Each number is 500 + 50 x the weight over its row's rms, rounded and kept within 0 to 999. Layers, rows and columns count from 0. Numbers have three digits each. The size before them is the row's rms in percent of the matrix's.

# layer 5 attention key, 128x128, rms 0.18, rows 122-127, columns 0-127
068:474487460476505547412463406502476425415510367482448411484517478513510546488451564499514576467501432512546488540462456469475484499519415581586406474493476447517444550480460517526436476376480531508504457458516422568566502478550464482517508496487425486503492482537472510521533499530415485524476498547502511462515584455514590513415449518473351500448467544493499618525549622518502509388401
080:446432463487476529436367489519537572566482480519454488428565523552449539533527607441477511556497416418461560480511477498532451540499448566504541478590468547560568440466503472546463510483428569531476485469534500468447501433431517479511529471603449462533640420507519438436515482540348412448539470490444547484444544490591526491498467456458484459489520504458563565494544557563429482473451
098:421453444482438492500479503526700548475508517504367559521507508501529444516508544479421544439537502497500471545467508569538606526480444468344563450537492576482484382452516491504467465462453507496457506565465443552470481526482514543535501603418465445437493562441506505525528482452421545559553515507456536489526413497457407532544380407513516524512538550489490535501483505484492482451533
095:465571447482395541502495474485557440459463485504496474501512577493510436533479528509515504514543433468494544513439505525528631456632444462515553439437561451489518489520542436475629464518405464533529432465448509529429509429436515472508540500438499527394477540569572532572526425568448472555533492598425537585475568522400433535563441429520518438517494520449541524486516513511505458419421
081:475398601501511525602531493522624536484470549502492509449501503489499514436497486390483513499565514471536540498493551446452420533460502542501553502437539546537517566409533443529448487532523445553393458560462475510484494516514463492458507628490542536425509484499376495477426475536513523544514501470458479353539587570517557479519479424388508534448411440464539540508446484561502568407452
073:468526477440483571406486476501594484561433511515507431501484467489530474508508554466370425464533425434469505522418507529508489569474503515515531513464486564550545471508605470564477541536358504607446400444454557520382560454452455422477575532456571508450488520514537541490487489525418425487595425470450529448461540552487468490512571444448501490541504449461526535498554510477514400406513
# layer 5 attention query, 128x128, rms 0.185, rows 123-127, columns 0-127
095:478444461429506491480511581468560502475499477540547482536512519480531488523453536540560463559489483604519413529498499598565529544546464421502492450564471458422466415536518529535477562454470511562548512560426521565422491401523517449489411440478524603624513538485564552571488470567534535428576503507408525528561408483532406413557493528504424443478557523471415414556483465457508474508560
091:512479451488576512419543502530514492490499506517491548570434533494465550579613502541461493482510486523498526538575512542582568558559508584498433471533410493513496523523574446477545446469542509458615488486568459481517466558488474331544546504445466500461536580574496492432489538555494372478578513516512564523447560587415577430539418534409455501587505550449500481501591496542538474489493
087:575458466463463481440584426561456502426574467530465467549477504464575572549557467571462475509570532463530463559547540495537561579478495567448377471526479460480556520548587464414549460544492465502622560470532466502517439534458477487499517526436447551406563525533516487506491598561543493519586493453575520466470552520355538443508518481559465441541480570479577482529607498563506538488518
091:432563486388522485540527470513597549464551484514490512542443516501459487511423484516529477559490549518521506489482481530604524580523485529426522478568459516511420501567458568507504459573498498491537470495532558432670555460384443442529537459441471620476521511577486519514407511431402501547458482486515553494554547477511528466512544600435554480429572469433422514441542442563571472562500
092:478515458460492471589501513483375515448476541556475559569448473528540463539521537431573553513516547485504507486464483573514602607633475419496498470550386500482463512486504464483470454482448492401485542495524528493490491565585437513530543476431503552469451484472425532399551479510380484471473532535546590496395460478508484453565528476442499419552549589377455459494485459585486491526544
# layer 5 attention value, 128x128, rms 0.218, rows 64-112, columns 0-127
094:569553396459557548592552596516529514471450476490531460560494545539547531522481487436482536648498523527525472512456586479551534536562519558482503465446522498389562440540527495535511448564523468561479485554534575436514488543475522547489498539492527498596490470407463463501538516613461479474405518530494416523572460538539583512424487565483425471383547592443529449423450511440448495460461
090:539592432392618481476560444421515476524405499542518515575465450509622508498491626517504442582463496528512478431420506583458498529565535393567497552473519534500572528560527520426530531575548438478504393483435561496525496539507533494567411508534515540573461517430481451529538425559444420547501460478454485485489440538498569490409442452515473509465555535514460456446528470511496452487497
089:522527448450513450522441449536445447553559543459501521521456505473546517514425495511487484467463504519601459468576488479613451492427517599472548478525406607579505575523501552439480488531537475553485502438502570426512499518537587452528540505416458498475540526530524511477538478483405476443525475492380482501529529352504477412497589587467483455549498498398566476415604481513498463586554
097:497565493493538524522575475364485602567421562529522521557430524475533530479443490562442465563463517442510510485407453511459499549492605520462542514526453555384449500481471501520497504500476440459479630530411583514563486580451551510487482505480539495419498581556556574624477380507437520533506515453536477470503517457535541567462516431469448430569516526484523498567496590510565444523522
100:443491523523462535496430394470432526427444627521598482519487567530453483463587496525453471413570508392497517478458541514594503601509583469442470447506500509560441545478508519497502487499529563486484476458544571548497498594551513498510487579510486426368487498627534499439468467511522556467538510526559462454442507510492534497448516513592515436517421445538531566425442536510537411468592
090:486540432498434471432546460557471460653454514576527582599498435532505536515427484508504470541484546442506567452392542451451496558505502495571564478538484554529469582475536571562458475515553555562532471560536555438472453508432562473519542500474479530408446544458469556560496480536491483462484451411573467387541495506491601611458524478519462524420538515505561563506392473515475496509572
090:518541510478535499484490456547485507501521458471589541566410526475485551462467469534500544386585582589620427544519556526561551512462564574426571418534537481539518495500513564454540416468478406531585503461426495445607533494517472485455491506487479506526509571526630510529475474501430531511535564474444457517521541389594474408491478533527459450616502493535587522463535473496468483457436
095:507540523470495571453458426508536395513569455545445554566482465439451496449482428416503414599498493612580493484505560535517502478536440609548512511538472497439535456534460417549616544508543606592558460508444499482491568476409557497489558445396441450511452534474400501576558485510546584437505508513499476506544494570400510515556451516485520508506515479502537461499454509416486483571483
085:487578521439542467451629439590534529560561473537554494545549503468490636488435468606518470472405482402481464545481484423554517543414480498606511505506495558514496376472512495508567501453484404560502431500569490521525510482570592465531525410431515499533558525451393534528563494473559502511458474471477529489482487507554499469403529474494558461510528457513512437530578474541399494456458
088:413472470610461489528635462500476430554497553555556493492504458482512532465563577449552479555573492449484497491539530493457515586497493386438551441473505478484512547514458506407532545542509489409445508481467561529553511568498495491477450505456469567476561537531453457588525479441555543497433562552446514458442549586487460488358500473501556604437481519523481486502424540462561389389466
094:489454510470535611431568420487475539553460582575440426536489500498429489507482407567490464567525525500433539531510548516476487541519511464518495502471481461413491460431429527459489527511494470491469572493456443433467499547471486471515447538521434508456454542491483513460587451524520545537477546495542542322606408587427551550475492361516433554498533505606465484564399526502561477541469
091:537499510529443571412572517436527475419476529547454436505637561532452410482529429565589487563463497514437528575535475561512581506500501397530406532519408521474387453511506541445512480480509514613515437602470464522454539471544504511541553525464526440525516511501469570491474408488521538482580515508587571498510504547449501495552472388472527480481483468545383485461577458504506572535501
088:396396544476559497544534463477437546603548495462520543534418475503522551554471545577419429410508429449502503526543466480562542543384547561480588485512520447594458436488434578427506516499476432431482514478514459516513524445499445472546429455548450539517579566480512504584583519508496551466519563504457578489532522478567523518481479402496569596565509510474521551565523466499488565392471
095:527533446518429442540477478575468542543460471455478481535447549407502488419509609489428573464570461506535412493486522520524502530598569536545550486503576531491555556483595588516471506491483478371497510522490516615614397525496478561483486484461489546461560435452505564575528495480461580447511538533464526459473543521491531542350431588485548493497480494521467497437470486399463527458436
099:502509491528448416488438392462471466512543462516497608514497527502520493485498568483432585543547500511583503460579583585468531429518492588516456429494491529530499540434473539496514537608617525535521506475443498448498602526420579504447563534450542530546508569576411528523458473521429605436569515541397403474514558484443517541534487552498481436484556472493549619505497472513475484431468
095:560502542487500416488542462617475370537559449517480552564547434466440464497343510463501511550554505447654488415500471441532480538525494537507462471514575537479563509464525497628499511447577423502506506469396479500517463498447593531515535422494449513506387552480474542547526496520513485404486480528401499513475539422493537542453532511582446488521407509477538519454515501521512447483541
089:468497572533463497504513511552501456487544484540450412425508470500486436503513520582447568543512484475523452586441463473501500479557423538516524550519501494590511394468483496439460588476457500481496536523525502494488583435540512482488491525542435477564566546501492510465566514493525601436429529527552531546524524627480405633548480388446525598552408511533444527541510479468448658427436
085:467487477474500472450466443454492621495385508462521494539549540545544480487540519517551441459471472445480461397490603477510552486509544400528520481527556580598511564451495513463490537466571572458503549455565583464501515472519544494515539480408427470371613518579568493455499424487492489456432511531541486530422453450527569467531545636513439494531527464545475538489492498534374488429459
095:519446498470496575499505498418519583415454548515507492528495528404433553489527417512514519550493547453444555550452458486443551502484498409601514533448456462515463466537534474507467401527478432420461500592501444464403525500539394556587426443517501462516441524516556576380495527522505446635521511510532480521544473580461491486488429518474401590487537484486506460480508512541589454593575
088:505462487447453490467450450535484397590490482388536430525490473527505440605448537466471463584514434477525511476575497470463548478557539507502622459506538499550604605501534567450400477498577525475467508432466520458527481512459500573516547490449518447449528494473496499480520522474524553465455490527499522537424477536548599516464503503565543656388489531503534404525438468382435467464440
099:529514477477571538534557519504620509515486517402482509532482403508386486541449463548465535544518470499577404427424459497517508533537544549544517531493533566470531457521408480476396492480520429505501577494490566391488461499448583508554568470505530407566419517498437523507534410529399511478475479514547461480474474533506508647502593533504420498565508456428531561496531527385462514444522
090:492556468468528456420483508569585519522464454438508477453502408385506433519496454466518518496487497532531436432578508481589498450517463501535424449509499501448571496483521436607491475519557597542590453456571437515483461380576566447510557492498587475522514436418499518522488507542476420544498453467459476549501530464439493479575518638442456475453550504422458499460550370430470498457535
096:579410468533540551458508527389504491496498586500485571432573544613483489542519464557582516510500403517490472520525494549456513524445535455466500529463431465496443484503441479467466518493502486618462592458385473412473592594425591551470540553532493589509442466634527516455456499505451467517484451502560453500521476532503552560533475449464415400507452512525518480543530557555489459515592
090:472494472575541474482451516539499419530514500460517549516487491545509514520538595559472466411530523459512508588535491605508501537378501529482544451490592489537457506523545592462529382493461471535541415468527450419387468395541501441501478431569549514561460442466468489497491558535499447539538462550500557542557547438502512517515453458491552545399399449371511546418626470517527519498526
088:593436391537574480520594526492581547532434474423490487489475499513421477484556520455524542531544424531490433467574483461505514454474585417564492489449532444483600476508462439512505456497539474501466539450546522451486437458477460573556488417474526428544518484459546477454548487632475465499459518527511530586432462494611550520503441593521455526525494595469469455457451624493452462385469
089:516513489522421411448612523455500452465528452487558415522491489474509509481448466493516568611421536516430505494435460452382524542497576426510493523519506439481570430518524484503480470442520420492504482478441524595561516614512484585421554457457521497514578495488509562457465584498546494561437514435564490545473484566538484492425535394503521503402535593510417443569508489545513545387504
094:570437530555473509516418400513518339533578577475471559451494468584543482472497504489513503439581442552554427478588504484453416553534473628459500526459429447547537533532470379482558528474509513536524435401394523469493542509486606524466487525498504578514417534429499479508469474541428491519499452500518447500519477505508464483555539429538540506448457489411591463508569471467557498482451
103:510473493594533512564510513587522472550520579466431570461543437536462503488471501446524562522503446494563436487508464348474383621513473560515546512509529422476519505617457417599526505427524548414487556490479521477503448502480505509490544464459485534499441500502479453574474488411512388441419478476464479523417507442438507496485561554454543491485516504440572449474493561378423463535559
096:523405449404484376506490467436456546569406538482545483467479538406542427440612536481491551467553431526511419469568586482499467524510533504444484478450457428491509573472489471451465515518562490464541521498418517572596504518550506581502512610475518602443556481591463469506469462479441506505572441516499491532487562413564498420428524450491447472553518503472519490497578448467529393486444
093:357501519493454500438503578564488445533492521501530505447525395428535444575552472461479496454446522446546536549492491352454525460497503424561544461582494504511512539535554594504412536415577504425537595533464455494495487518549466499400577471504492568434537516581523515449378499425481506490481493493499536559489550437506431510531602495480450599568509484549500493549517504459445500489577
100:555490526381545488469564411600521535480534471527453457465591508496487507521469495492478447515477464525540521440520519511565541513570443477535466516449528529400539450422545498538534526522483488561476482459588494460484420422509605458570480456468460432639435493410359520521577453549599543430548483472445510410613495468486507509498493572472462527529489472461488513539465447514394524483448
094:521578477421532501509488507602564507514490454472516525473452442484579477468450492466536515391464582534502483492534477499583537441528487483489498466568538436507600535526484580469508424514511489486523474494473450497441479394505427457500406487479560437536564484366554470567502450527424445511566483480415529504524454414552464452522436687517493529517516579435535517416525415465488552455460
096:549472469468496404571474503574461424543580573480471486538526502535556533513379487489460504629492487557514515390435539535441467478550468587518558512426467570561511488543517496468535529571505452497555501436429540541556422380486603494493501417456463520510515526499379520542551432452524477444425425481463462512510578498492559470476477524504570485520508451509556461452527576384442552504484
104:529515502488499423542571446489543493435570435437487535528556537500445542529404523507561507560590527560597528414507534542589532564534528524422488520551483514468462488472426545548469483511436472514478518516435519370543511463413578483534536529488452403498443532502486499556603437567456498396530479579478496512505495506549491564523495533512370470516438547381517528474416569593473483441527
089:441496594542499467475515538533499508512501567488418493490519504407441403428524485450535501527614534518566442555569478560531508529547468594540586587484536478524552504449506567502530516423509478461503520463439464523497457397514508521551465393460445504479581475470449522473471410548426457472575457524393553560536550470456498416552458517489495625618417533434459471524541464554467528478467
096:439490508470438511525468556546540582491512523518597373397601541555426516514529441460514528499554533506429540550494536510592498499513511483472521478488501547404447505429534487504416482456506509537494572547502437489499464497546444474502546574560527484470509419589491513486524488481568499516498456552634540521507524441527452530546632523537468515576428467588544443412407583579477465580559
089:408527544459500616448542432532586503411503437519483512615529480520502503431538522468499477576383537557538503463449586529540539433497511578637485514468565531555542540558462516550515458448489543534499504482573508393545438427443486421539500497506455453483566393581464506499511514440514522483480482559464510517445480592434452410518491483492511436515485395544468506482442481480421485574512
092:504492493459536482472482600486541504546516532509520525412508555394488442466548474440514468371490495539523423490533472504566546496493550523594450503542470455457529495590520569539578470513458619522487592485458509536567419467530472551518481433517496505533483404462492551498502548611484479504543522458429471528565515438502457427509426646592481441505476442441561479465602491441525395510559
093:501514459528446536478554582491497461573494474573435520513515390410483484503524486471510472420524448541539458506652521416438497458433463469505478459551455547522472523525505529434495497542521514557529470485530495537537475472494416434494490524463576590524460504505527507532417540528400430605512501423527504487537568473440467546551470542467531501427621483403467548525638362572529494501551
100:511513478549418462582496432573452433506549607503423521519485467644492509508461522518381522589501512442482599451361472517462461576544482507507506452495502552563493550491457567456466528474566575473538530481550514464423410469490551502579464463521547429507519471543390524494516464480499522420528485557548466483506576514481558627495512481488525600504486458540561577488497588461452488467490
096:426511482439594567604423462630562496444511510496476507556515450522397496469381552463494478479585530531511393429510491521611555486454506587506437444518509555545530436545444518474531482523574499481515502531499492467506537427489496523547491566476535375507418515492451500518562517538478505422557499503453508545486483471525527505517501587650484440462468473455573508393491515533493419465547
083:541449496444499466507515508476506614567545535488438451430542545469540495426542555573470488574453512530441456443540519569541509469434584458576456479396488551487509448521534548464450529541525494594454507412539509557566473392477551469480520481517486560498567443484266490500587533587536526493519440495537518424553558513492487513444559489488471476548540472462485474499576483545505427491547
086:459503494528487500484509471561484477455561440487403481466623463440516495536481586456584485532529478507571486500496448461511543599636443550401548541538557421466551413429492535532495497495481535393467498509435366470468497448547549528482546524511508501519489473439438526502487536419507515444491477568469574550591537512514482563469454543434474556426474455409522463571553475444398580479452
100:597569478501569344602482542555462553529554525381503539506435490495473581542473441508507456539450518560512586413459511583514529483450483443490542552500518534602570576523522520491519412496551439528540494394492485434512466474477473517580530452486504498529533456479473469523512467523514407418506423536421476485494483460431497437491484627528414496613538546518527533477533567523521512559485
081:369530474534457500459493529462463465510496493586464568524455423572484426531550512490588521476499545534591382555406503460452506501583459538554545545562408506549540623531486485502496565453451544475500490590473565478500448520437476459500536559461454552480455505499504492522472421467491467457416516498539439485477530521507483539506511520448504540560477501587496537521457323449421517374447
087:576435541485520547515527498590607484492497459396393530497486369441440478456479533441498526509554417548545460467487483488470573529564485390505442520486591497514657476496457508492512496459492519374483497480570480530549516426524553524580463500483507445559517480378512523518552503537429502451582514421491553535503474547510509524512500494501493575428493544406406484543488518524496551405512
099:473610494480480522496454489545448505437500440576536495517541462519616525510544482472503514474397511472523491558486515414453505396478430549516518486557496532585510498495559450488544504513482499504513449473611544521482489530570399460460521559443587511578514445560496477344409586473517463628449484471490398538484475422505424496552511541434554466478544496499526483510600448569508534571443
083:522448492432493489496493484543532386511478525438499590504438495613509571555528425496516567522538448518613564456485530528499485536564466589466516458499387460526408474513449424522478452581406521586513454513498512415490543493385595470495482614438440501531408561498433517528459506491435479524580513532541399490472547555494511554446510414408465508480513529482520501528472537463492481524578
097:550511484514442469480479402511538574537447534549533480473441589402528455487548558511483544407559454417403457527522459484529405512538507568524483548527431465456489536460478450568546542461473550470443508520592559550586526567509561585513460499534565502418562417444566519477504552489474594591429493458537497471405446470522467568420513432502512427493481521537540460583507485450453408456462
# layer 5 attention output (transposed), 128x128, rms 0.178, rows 64-112, columns 0-127
083:547473564430515532401445601431476476390486556587516556453525560541431573461535526495595505497475474447499433527482456450498436492458575454500484524581520476457521527556460467514432516477414507418566473541515458548548591522529425524417467484510470500571474585526472464532531559529531552459595452530491517486531487537455517519455502416607457490487458474586547393620485463471570502443536
078:544397533383495528434450531513495532442493498408498395483508531496519525435490509556506459481577505396553553543536482503508486461575474487548491528474510476446473484425548494508479460509550534564491427564546415597526511575469455420496559488609507405463537491528567449527568517549633481539606458365444484497569487515562519385480504509498570504529537475465507473480494511422561494539538
076:570510436460468564604544537450580587435506494446462439468508483494482395452559457501454477497576530573531500467485544371490504504484385482467485534536539488456455487523504489519559517520515587497550488547460462488467480586469539530521515561449534456527495485546431512391506491562513505697490536486614475468496474528430485616446489398509540509468486492572400503553454494482501476498456
090:548460485518482489421487453644536388525464581461454464567571511547519462539535568469510525561644484596508516475484470496484547502515362470495466417515511512518507490524507482510587452515592566543444474496497419560499561445495512462480480484501574547507493468403442447519579511531582476494473447492496401507534490575451470497431501530614401480519547433500555427507545472489440562470513
097:579608517497544540550587567494430516500517569414525561477499437433444523491554569546510526474508463550485521438502429518498494508547448471475475478539460433572514530538464563457593347491464575588476505581455421430466485453461625567463497434516355566450514539490502550523498536504472483508501452441566450547528532461466439430532535479473425525439546491522517418484537573465479505531513
078:491445526462571531471582445512425421452518465454468394540468590504515561485517516481523522453551487567563542439486455484412510596422580584553474438505520505475536461579505451486505427508528487526538460378395486582477542513496463529528479425566498558500536437479450490531546523498482514577480543577569465528456577523363465488531499513527549455575430472473552457515578484405543423507551
074:494568449561446492565438556590541468501427458457453456540638435561470562531528496504494410447521444545434460411432500491478485493496538507487477540529492474480368489495476480510480565481480619543373509584467418535367545573549530491501609555434531530516454463452493522487455549553465506519534446513585499506537456521456524577481403530475488494437506564492515558486465554467549502474466
085:502511559400536490523510493452484484405433572510471434441503562428496441514483539478490487525482485499589477462548455567548489507526496613488490606459403475499523454457541528478467523515348533447518498411532579618477489516552473540570505484524450511576444498512501567449521504573506523440474528442424452548420532489492552605429459539488542529512517590520507494556550515375394456523544
079:523510527524542540545500480608410512553421427518442496580604588404514496505462374572476465535460541531500533502579488491453521495477496565516501480485542470421450506547382483571493499542445592518509453563520504548476477569338555494491503523501399431599434387480567503563485580465482512532447472520530474529524473506483477552425490545514547506553493474544487496477433499484533435517430
077:536463497539483526525426521542406580526517518457434528551485551519533474423602597418533506595504473441540542456552504534518429475588408458549533529499503463466610493478492551512501475513439527525473497461578451513515387516422521518502616485564544511493476455468526419504450523502443480493507502517597477626576470479540578489507479549425405474552420569416477458480452500412478452459539
081:501512394467484483528503534369494509540404564458529495649513626463546487522519525533556502479503498473550517559524511566472496456453421500566481482550543529541494505442484483583452475492560559510511558503469552530572452560516502450562513468352526514485439462450453558572404531463527482479501471441563467568399431475439520474586570531555463455447419528451481473515543427492427480501566
083:478436477500532415467476479449471464525471509510468448393530443471537545469505495563508532502506454455525460515520498515425557526510525388542505426485488510546556491417436499545474481523575565565544560462568531499544513541417593475592368454459522511531516500465492511482520507474508524456389511433413405462530465489597485578518522482476619525520558611597531575558531452573415426475523
076:550521482566400501575457571602459563552501521527410495543563513518498443482525460575482520466534532553414467521459563506486466519443451543472550493467580545435513479418531411426478427432539472474562473528505581420499462549458584438513559570453548530536519592471547475475467560543469452519501470494547494542455520590441508484457471522464422518497423468460507528461484493464471521703452
088:512578509515512510500557526517431469485586492459463433448451513500624388570562502448478550435485538495367420448540477507440504419511538487468553591528486548442503455540474484586421509516461582527438533405413499463375492481542504489470500495528510577509539549544432484448487568531537571460555525505517420527545550448513429546545471422535513421543531452481543456508502462507571607474469
083:494566549456489588456510472551478482447463485444493411515471401493460461518475590536474507537498362549494496516456573499505509494433385468413551675455567529432490423505532527546484510518463470511488496515505393488456518402552477570552494543523485379548494474483491498505591513610508509541497482581459533525459471451447517577536497413463551563534507493534517540510555473450513412477557
081:521437488488567532469574440521487543539506500427474504570509515478482493473488531378416474483530489576469481555486508515467440535496616414499572536481487457416564443526453494452578569475431502472513359515512522525411579439473515442457515486464391523471537456562563585619539519527579431525496547546563513525489489452443475588464477544554541586569553508562480506467492487385476460493505
078:473584478515449459431555558434448566542488468485492476580581540477595476467424551539470487468483437447428464519598549611499531478505468564483458562428464491478491547439452419478610539533466546452453510535577536514556498490476453549416473485464520510482573491487488451475438505461460494426645476468536480554484554541467498456565492417564549605596461509496492554572471481492467477534389
071:562546504489594466545499492541447457559415438445530437428487527442468519509468473573444521519488539464485539532564528431463540478582451442579578515503534591582515484605487539546554489447498414515416510535432456441458588526541471479523498461550561483491441553455584514423481444423463626537500376536499438478547431565495478551473574394501529513477453521462467429513535514435495518537486
085:541465456455507547458410531516445507515514565472593470527525475521470508489472406572566493529474503408543522425544480471460524406500549440520442421505435466526470491530577514564522524474453536479578526424569513502521495476583592454634586494573550502500580501548462538509421507513620449517427513445536406527476429523494526387592479552578454492526466468490494533459526533513469437456408
076:475545530468511496532465483440580573454442490468439528460403598539458479474522466511550550521535465503461465498537463573526495621416533532483512542477503502493569475590488440476548483473460523463471559534521438376545542500520565457467461505398511478473555511598524476415477474546490545492509441553503490589597550479445469488505566475414584392438491561406466508463564436401485598559496
094:431579453493521467430510497507542448477459536518475519625495652480559496471442460616503509510540452440473417521505582508583542451484539510437436477474501496486468508567476515497559479462522619501424444464475463480423512519555547539411423480561498488559427623516587487583468419593550399541531486493487500470492483471431425459446467451541578490577504495539513489495500443510506550511521
077:489537585513525558490532483450564479388382466568478501446467607577482428460569514502508504415488456469570478535489467512445491610479539479504606547475484562571450484431419527499550561583502401518463458483495526446442545533530455549445470534548401426470421490529521444556427470547541477498516556528461579460514517552506441494629523514526572500444469485491423562531563466534509448513498
081:476572537524475474485473504448497558516543525440519483527497515529439522541443501518489539647487546465494574509418548425566536459493454389488480416451455499450565562421509508478563446437595578479415482512538448554484561503507459470628424486465411393530453522493496530560452506470469565442489506555460498492538521556444573545458595484574527509462493448538529614460525500550459399463539
075:396446558471401532478515524581522526443566423552502489546492534659499495425455446488473574457468401451519434523507459379513497531496504520450424502481454506560531527538473443457410432444598465561546449505496481529498565462499574511461528508508400520450485547600485516521418528554508432452446551508547527485521453522552536575498518558475519556538470590558520522397479461549543480564508
080:558455603569558525393455521479455501408516501519474448509541558501494522495532462504566502517450563455409443488521508540561509494528508459535561508471462544451478592549528464523515535483434457517487514574619540457410552534537569416461488533533508457510526640510576471551410383506500504490424569505389469453590518466467591510559551490510486470438436508491428426535433433456477484467481
085:465493462510526464409452492472510509595506573504454493411548555476540466528621455543521467569531428458493617486453431555605523567509555452475556455536513446421530479502460424519519552563514577544515484484492538550444570421551491485458499546550520542472513443387482531507516492449424554496472493518434492533626514372461469549512522518419506448502468478451510447505490458505616444604493
086:432575530483470450461534560482563520540431530403510464566533546524515492459559623413492543444452464535494571572484463383531431504498477504432500503447484423433552466537478490474413458466449517369482548568470483513508453528576535526559556494516466470562505530530540459566433541477535483519470606481471516510476571488473476543509538470430514583530550572502378565562400580470503486483575
096:552465485574473440523558534532486447453536459483481538602537513512573445488543411443509519534442554455520538528396489461524464460534567527428510376444456491530517432509523589401579383462368511459508440472529482430452517480547511554522415488497450571523441481486577503542503445505514506539539558551489540510493449604577581527497467508570501475521434446525462505598468541537526598444488
084:487513493552415600560502524535546450487510515453526540456477475563477517489465530441521563494486490547476527414540497495494396526528477345415581562466429503494508467456555571530502532551480515504403519608452447506493402486538435540473498535494533394499530494467565490497590516499578551541549430504541376444537453461468538583546527491527522486473489457441378470450471511570576491526600
077:477554445550533435622484502480536476524530417489583451482444533547464492444472466448545527610569422460521568436484562525531589532472503468458574438502488552536468412537484458459647517544468523572448555451504526470509518499491514498480491485417533487554553431492523537610580402461448535530610496483500433478501449534522543492450372574491505481471454529422461463510539447505512504408457
090:462514583516510537533491594427433517514426456454513471541428477447501548546481480563495416467465569489461487587557478469427437499438525511553523538466507466427526539529413470511483600566493447551629513577528483543450535598430441552439448503498532505531537460520439485550525470502515449543401515507469519563392452516479470449487454443588550559526571501548505455505512442365449569485580
085:498512481467518476477430443518569552488466460456438436506514491528516576397567435446485420373460425582461437518521444482533487540527626559566524439484581553516412481411510508528486498497509394466476537530553487490444440609467523484500560525506553461551441479567465466456495488600533517462605497568441457505435497544580502490601434480494502475526578499577452430490496503543560520475540
087:467540465430495460495528482536451441451435450491383512519461454553549489565569509526565512587563556476544461589535455488495385587501535489508481556535393496396470437471491512485404520486456578455510480542541545451451591578580449530448529486561536546514564432512565486493468458501502521517528474495577472509510550471486536649472494498479483560499528412529352577511465495447533509494443
096:472460526520547534452562512428477542537511522434541594490498477455444532460495577598478511496611433517442399504508471464609478409469491518515487435508488533467578482484489510455479489535517442512476425504535453550303470531470525496492499433551549505480518501441450505410481458542531459508423485563518600475503529496438496635515546522504501436594521552631466523519503526416509423519514
080:496440436501460430503516486454579548586466440447515486453468512517546524536463490508414615445434492460441440559533559505479545537505443503431506471425478504535396423476517456417587530582414502630496518538540490500503515477545500434513546501458538536634483548536483561490532464537581476394416456474570478540491513542557493630595497477482443565537541525520472489479470510455533474470420
086:436552447536568545539481485543543524479486449504580599574399458517479556447398544576485522561466535505565478465452500457538502514516589471517448420529447516527541482463438619506580511562494510477493586504474535574461552485442554496428474484432478460466519569466393435500410516363517535457516546552535500492487499487480580504501420574476461430404598519511474457486554458536485531438454
077:575542488511510530456523489448513561495479533499580489462479533426545497596417454539529510542502516413438447524476401529482567522553509544416339531566531553556464430460486591532435518519483516535500507511490447524488556566438427454549514441575480437462373473527596550448552562483475433478458538499480597486399497516500538570432430491437561466484490534470502441545528526545446524572548
084:529541534436436586501514515577497584495459615392421521470456497564477539553483478437498506486588506520448519465495433443522545514435608424423582502555417551591500575485534438546541550418465484584575516536513511503466407512575502525556480546505522528464417516519490513523545437479539533460404480439505525396437493443482564459485437491478487513527519496576579454474441492530489506390490
078:507511473417472430420556483568489448490562443554377473458514525548508485452543551420601591507465465531547532544427519505416561553497463460500564481405492548447510529422519479491504530493559409638520523445437516455570458519520550589542621462516538458467498534464428494483496490470516510456490560529555486518452495545473428486465527506541535381524537575559505510444456481502605461405494
098:453550450502477473484569619472450487407533481454449442574453486598563505573523478529580469502488473565593471502570487497505547505576450532499424457533495450432460517511529396536483324558481416438587507524500469426509479470469516462441427442506490531477580539566553524549488476511513453534539491526459495562551528515410507554464449489538563543550461577401425495510565487446558542498499
078:526540453491556486433499462478591593379422531482485569562452447435490481414425550526515508535505517519533504540485525478463478438577607527494522596504447497472469567461486514536527497514467525455483466561540379457425453481442524482506456479538349569474513618522509513447598529536492409533516487527581473488411528528434540527506509570419544483531519536558583436534435529440518509521457
075:389450525449414557458511516584460472478457539492546488463463504515613492530499436487429577472536479434531447537475490523521505425502366405524522539489443560458512534519501430507494540570524559457581419556471472485531451542381500546427484546534564414461494488479572530513532405408458607578453509565528519551429586462480543547565545471536510492409527498511524470518526480557566510529534
074:508621564565475449527441542474510550550563445532452528477432538543542406411407554482515557448486514499531503560544532430482455411461546543485536496473525476498508479551476496556472487589521480494506452432548517462459545529508439472529450513431503603467469387537516510528492366543429467380564551542513407568552462478505397574509479478521490469570562511457584555543490571463474520486573
091:493456546500479449556528463482501563459489475500441493493555470627397531539520404511495444526511576475506470467583406479556508418512505574658512455574526402466498444516570510496497549425471481476500437565569487524500537460495533399442489469525497440513481529515491570490475535600513491590455358504493562497527485473502488568585432520478484447492537440509516546455500520528585578391478
070:546564487605494474510564486481526547460488460432541381487427516475534633532522499508414500507495441483531529496508495501424431576557527533520478488436545506431531439497488426495477476427453462610407497441433541499453458482597368514521486449583470587541466517440529431444519441489542523467620464519560511462509538549422484499554454484560484528523476618548577513542543567512513480498506
084:416501496501485391460534523382462560602502531470523486410532590507590413435471453575542569512513540564463485521532574538506500529547539445557542503450486471479530536526478511469504555540487453572510536498534485456418455522574445431460525538566528580521469507546486534492527482561490366484481497540421548523446484472562490410503577545542539444548507371402491445530415489407528497491544
091:576529520495525578457546504546553495473563468546553499463507467498530488535554456466466439579437504613534542546503454446431477476527550553464451445449517469473412531503489429555493463535497460537525539546516527449633648457422455592534547529575436424489449520515467523477563546441431522511534489488554501494521362594500479462478387439420558551472570435452459457517478512489549509449496
072:484492525606448509554520534384493488446554506521529473497490516488565555476466491545526541564584482497438468522439486457430477488404517487478413495561550464482475594509475508438501449511386487460476484464469550543515476523519548566481579399609558436602490347472406456540466514592484479484533453527500434466466543494462491531450500610535593514466479491472468551518541543512482423598563
083:542537532431525583478505523483545445600508555451480563571522539521512455508533527451484510483527521507433494406510505511406443441463501571441507509476528547520421571561521551500572484567516491446487554550358535496481351403510460490534430485499446458501433487542536459494484532412461505554443569582500514454623566530509457467526499456531416548489514521399449557522539407505496604507486